Each number is 128 + 24 x the weight over its row's rms, rounded and kept within 0 to 255. Layers, rows and columns count from 0. The size above them is the row's rms in percent of the matrix's.

# layer 6 MLP down, 128x256, rms 0.141, rows 109-127, columns 0-127
size [ 97 101 112 109 111  75 104  60 106 100 104  81 111 108  94 102 114  97 111]
[[130 140 120 146 111 173 157 130 112 137 154 117 149 126 121 159 149 126 146 129 108 108 113 113 141 107 153  71 139 113 108  98  97 125  89 124  74 112 143  76 155 130  78 117 123 108 144 105 157 150  95 116 150 120 135 128 111 127 110 129 145 125 172  93 161 125 146 132 136  81 132 145  98 113 138 117  84 133 158  93 153 141 121 120 129 140 136 137 142 125  91 137  89 158 135 137 116 125 126 136 148 140 121 128 139 161 119  89 120 154  84 126 170 106  91 128 121 134 137 112 142 139 111 108 119 144 137 159]
 [105 151  80 128 146 119 139 144 128 111 123 138 109 132 153 116 165 109 103 113 162  93 114 137  96  93 149 106 112 124 150 136 134 111 144 107 107 107  87 153 101 119 129 113 100 129 149  94  99 146  96 151 136 120  96 128 154 153 144 140 125 147 155 120  96  93 105 183 124 106 148 181 124 119 146 131 116 122 136  99 188 116 128 100 108 132  99 122 119 121 117  97 159 130 122 171 107 131 127 121 119 132 127 109 128 114  88 129 112  80 107 188 115 104 146 140 164 154  99 128 136  95 138 110 135 137  91 121]
 [118 146 146 123 143 121 141 142  95 116 119 142 134 146 141 135 108 111 108 136  71 177 151 187 122 103 103 105 100 135 150 106 114 123  94 116 149 138 100 107 118  94  98 195 129 122 132 130  95 149 107 107 151 143 101 133 148 129 125 124 169 110 115 153 140 148 107 132 151 131 149 135 120 111 126 136 115 166 151 117 122 105  99  97 143 113 180 117 114 169 114  64 143 131 117  92 161 162 124 122  94 147 128 140 147 139 100 111 150  77 136 123 119  93 143 134 108 131  95 156  87 112 198 111 133  95 129 134]
 [ 93 158 146 135 122 103 187 141 135 117 110 151 140 112  85 110 144 111 170 133 140 125 141 138 138 113  97 162 124 123 138 141 105 133 128 149 136 119 149 116 157 174 185 105  79 128 158 116 104 103 135 115 156 126 158 143 136 121 147 160 131 122 140 107 161 126 112 101 121 188 137 163 118 116  86 121 189 136 113 153 131 136 157 109 139 100 134 155  98 111 110 153 134 115 127  65 151  78 128 155 141 157 131 137 132  89 132 130 140 105 152 144  54 147 135 139  86 117 133 130 126 110 112 119  89 155 133 129]
 [129 115  98 154 127 194 171 110  86 140 103 114 132 108 126 119 102 120 135 123 104 165 127 127 137 131 153 103  76 133 104 173 130 134 129  86 145 106 101 132 115 142 157 137 150 149 125 112  84 131 134 140 119 125 158  98 134 103 139 151 119 141 116 129  96 156 131 160  83 137 122 132 132 157 160 140 156 159 125 140 127 110 136 145 201 124 172  93 101 121 104 111 169 132  98 134 131 125 177 126  73 133 124  96 114 121 120 136 141  74 132 117 151 126 128 128 165 167 125 107 116 150 150 144 142  71  44 162]
 [112 158 141 112 126 115 166 126 169 119 140 111 128 128 126 132 140 156 111 106 123 143 129  72 165 150 169 119 154 123 136 128 147 145 100 126 128 154 134  93 116 160 133 145 136 189 113 120 117 133  84  92 143 145 173 113 100 102 144  91 133 133 121 134 132 147 153 143 146 139 172 147 103 165 100 133 123 125 115 143 152  94 111 128 140 151 175 118 155 159 129 118 157 103 134 128 170  76 113 127 120  78 140 157 102 106  64 164 103 141 122 121 124 164 143 160  77 105  94  99 173 185 163 135 109 105 159 121]
 [ 91 125 116 132 112 125 139 150  89 124 133  95 152 148 132 129  93 115 140 140 123 132 164 111 129 118 121 103 108 115 157 150  95 148 129 127 121 130 169 103 157 152 146 183 156 137 120 118 146 132 148  98 144  91 119 129 146  96 178 124 116 191 103 130 149 117 121 113 141 126 151 102 105 113 129 140 128 149 144 153 113 141 131 143 141 121 119  94 178 161 178 139 132 105 117 173  99 111 157 129 145  81 118 137  95 115  99 145 177 108  91 125 119 107 162 134 189 141 105 146 109 159 142 161  82 108 122 122]
 [136 144 149 115 108  41 128 166 134  88 155 122  98 152 159 137 103  98 180 165 104 122  63 142 158 163 138 120 133 127 154 102 112 140 134  94 159  73 120 146 136 111  97 122 121 123 113 137 127 113 148 121  95 149 126 131 148 124 119 120 135 141 158 136 153 116 163 162 115 114 154 175 106 149  93 150 137 146 102 119 134 152 120 138 133 121 114 119  78 117 131 139 106 126 138 108 125 128 110 156 126 126  99 122 116 145 147 145 179 135 125 102 130 112 112  80 150 110  81 134 163 112 132 128 109 123 159 125]
 [119 137 110 133 119 111 142 120 100 138 140 141 144 127 150 155 111  96  65 126 143 174  99 112 148  74 138 149  77 102 139 112 125 121 135 150 157 117 124 145  96 133 103  87 153 111 147 154 125 111 155 176 133  99 122 140 161 123 162 159 136 144  86 137 128 145 149 125 102 154 142 105 155 117 183 102 129 129 133 139 106 158 150 125  95 103 153 149 126 168  92  84 152 151 115 131 117 152 146 146 119 120 140 121  96 147 148 117 174 146 156 125 149 110 129 138 128 155 102 117 112 147  98  90 199 126 128 138]
 [ 94  92 113 126 130 148 166 137 118 160 137 157 116  96 139 176 100 115 159 126 123 102 122 132 125 164 129 174 148 113 139 110 140 122  82 114 111 130 123 150  83 143  85 142 139 152 135 123 164 125 112 158 156 141  96 145 124  93 159  86 111  85 131 118 153 155 124 119 115 123 120 119 129 121 122 126 102 125 157 145 124  85 122 130 107 147 139 129 157 115 151 154 131 129 140 146 181 149  67 114 146 124 117 119 139 152  92 166 133  99  94 150 125 135 100 126 135 110 132 114 195 164 156 136  83  98 108  97]
 [133 139 142 132 133  95 167 137 144 134 157 174 131 134  97 134 124 139 126 123 120 100  89  87 128 105 148 116 148 145 134 104  80 156 140 118 165 126 137 106 159  91 107 123 149 135 113 153 137 107 139 131 136 112 181 139 111 116 148 142 146 105 158 186 145 140 159 119  91 123 114  76 129 131 122 109 112 107 108  90 146 144 160 114 145  98 134 128 123 156 148 116 103 121 127 136 127  65 146 128  91  92 155 160 156 121 142 103 156 132 114 118 150 133  89 124 107 136 137 127 140  88 138 127 108 175 116 140]
 [161 109 127 111 153 147 114 118 141 122 115 105 134 135 102 152 110 139 110 118 158 115 139  97 102 132 120 110 126 153 113 166 124 146 105 135  88  85 149 102 131 114  72 123  96 119 115 139 114 116 131 177 116 141 144 105 148 129 131 124 150 146 123 110 157  96 112 131 122 139 125 137 108  98 135 106 136  77 143 112 138 140 147 132 115 109 152 143 143 147 128 134 107 111 138 110 139 156 155 123 148 107  79 121 178 158 159 132 128 151  79 106 119  89 130 154 150  96 131 117 123 131 150 161 119 145 144 152]
 [110 134 162 128 109 179 155 117 111 169 137 139  95 113 123  67 152 119  97 118 158 125 177  89  95 148 171 142 135 132 139 121  91 124 121 125  98 129 144 145 133 127 126 114 113 141  97 136 138  96 111 127 127  93 104 153 146 195 150 120 138 146 128 147 136  92 138  75 162 156 110  70 151 149 143 144 131 126 140 140 147 152 148 114  99 117 126 122 129 111 117 138 133 202 102 161 101 129 166 137 103 152 126 119 144 126 116 133 158 158 155 121 119 136 119 136 110 143 134 108 126 187 136 152 113 159 138 137]
 [130 136 133 116 105 148 107 144 197 100 137 130 125 132 154 166 132 147 134 144 155  74 136 118 141  85 150 158 125 107 103 128 142 107 107 133 116 148  79 150 100 140 115 166  96 111 134 125  98  95 142 148 138  96 121 109 120 112 141 152 157 131 148 109 159 137 103 113 158  90 149 133  84 109 116 103 107 144 133 149 109 123 114 114 122 171 127 117 131  94  90 159 138 132 187 134 149 102 160  96 111 142 141 110 155 119 141 143 154 112 114 133 143 138 138 138  91 112 136 136 161 168 109 130 154 136  76 137]
 [148 149 136 148 136 113  98 146  96 131 109 114  99 114 187 143  88 135 120 139 124 113  81 101  67  82 188 143 152  95 122 141 164 137 116 115 102 149 127 139  84 157 126 135 125 162 140 149 101 115 102 146  91 117 141 112  97 138 139 133 115 106 127 121 124 101  74 194 122 124 116 139 124 131 102 120 117 148 102 128 112 119 150 122 116 161  56 168 125  73 113  92 140 160 124 129  74 173 110 121 140 138 136  88 114 126  80 103 149 103 143 158 127 125 113 129 126 124 113 125  89 128 128 144  75  87 115 148]
 [121  87 105 139 100 145 142 130 175  74 127 129 108  82 112 125 120 136 174 119  60 115 108 132 128 114 112 160 122 130 121 112 162 131 134  93 136 135 129 109 131 154 101 130  91 153 103 109 109 124 122 115 116 151 157 151 109 125  79 137 121 153 103 136 118 139 152 139 139 129 145 135 115 145 111 159 128 167 154  92 139 126 134 120  89 123 102 154 116 120 153 145  64 203  82 143 123 108 141 148 139 138 149  77 145 174 121 114 151 147 115 166 158 159  85 122 185  84 163 118 170 163 176 137 132 138 131 136]
 [129 116 141 118 164 156 140 138 160 107  95 137 156 103 163 136 115 129 122 116 137  85 120 133 114 127 137  93 122 127 149 108 136 133 115 110 142 130  99 129 137 155 131 118 165 124 128 125 176 138 146 127 142  97 125 139 129 129 120 150 132 115 124 110 155 108 129  80 151 136  94 134 141 133 126 151 117 122 151 154 137 133 106  93  67 112 107  92 108  88 145 160 156  93 115  89 120 173 151 116 131 107 163 120 113 140 141  98  85 143 136 108 111 136 125 132  84  56 154  93 144 105 129 122 111 149 145 106]
 [118 103 159 135 126 118 125 142 120 103 112 137 112 157 176 126 159 140 128 126 142 137 120 112 132 122 155 133 112 143  66 149 117 153 103 136 123 111  98 142 134 133 154 146 108 109 143 123 161 156 158 176  94  89  78 123 149 144 133 113 105 127  80 165 115 142 166 151 171  89 114 170 119 158 164 188 125  92 137 126 116 117 120 113 101  79 131  94 157  88 154 119 104 118 136 132 153 172  90 138 175 117 102 143 153 142 124 124 138 103 132 123 102 119 125 127 184  94 130 150 110 104 149  94 142 128  96 134]
 [141 105 122 131 137  97 122 113 100 160  98 144 158 140  61 151 151 119 113 107 123 129 143 121 109 127  96 125 125  99 150 124 113 157 129 134 134 125  94 126 155 106 155 169 161 132 171 119 135 146 139 149 132  94 125 138 125 140 124 125 123 104 133 146 158 187 128 144 129 103 104 131 143 145 116  92 143 125 120 117 180 132 136 111 144 115  89 119 113 152  96 124 141 123 138 120 135 149  84 136 141 135 158 130 113 104  68 119 108  92  96 137  96 114 117 115 144 145 155 148 138 169 103 116 110 159 151 145]]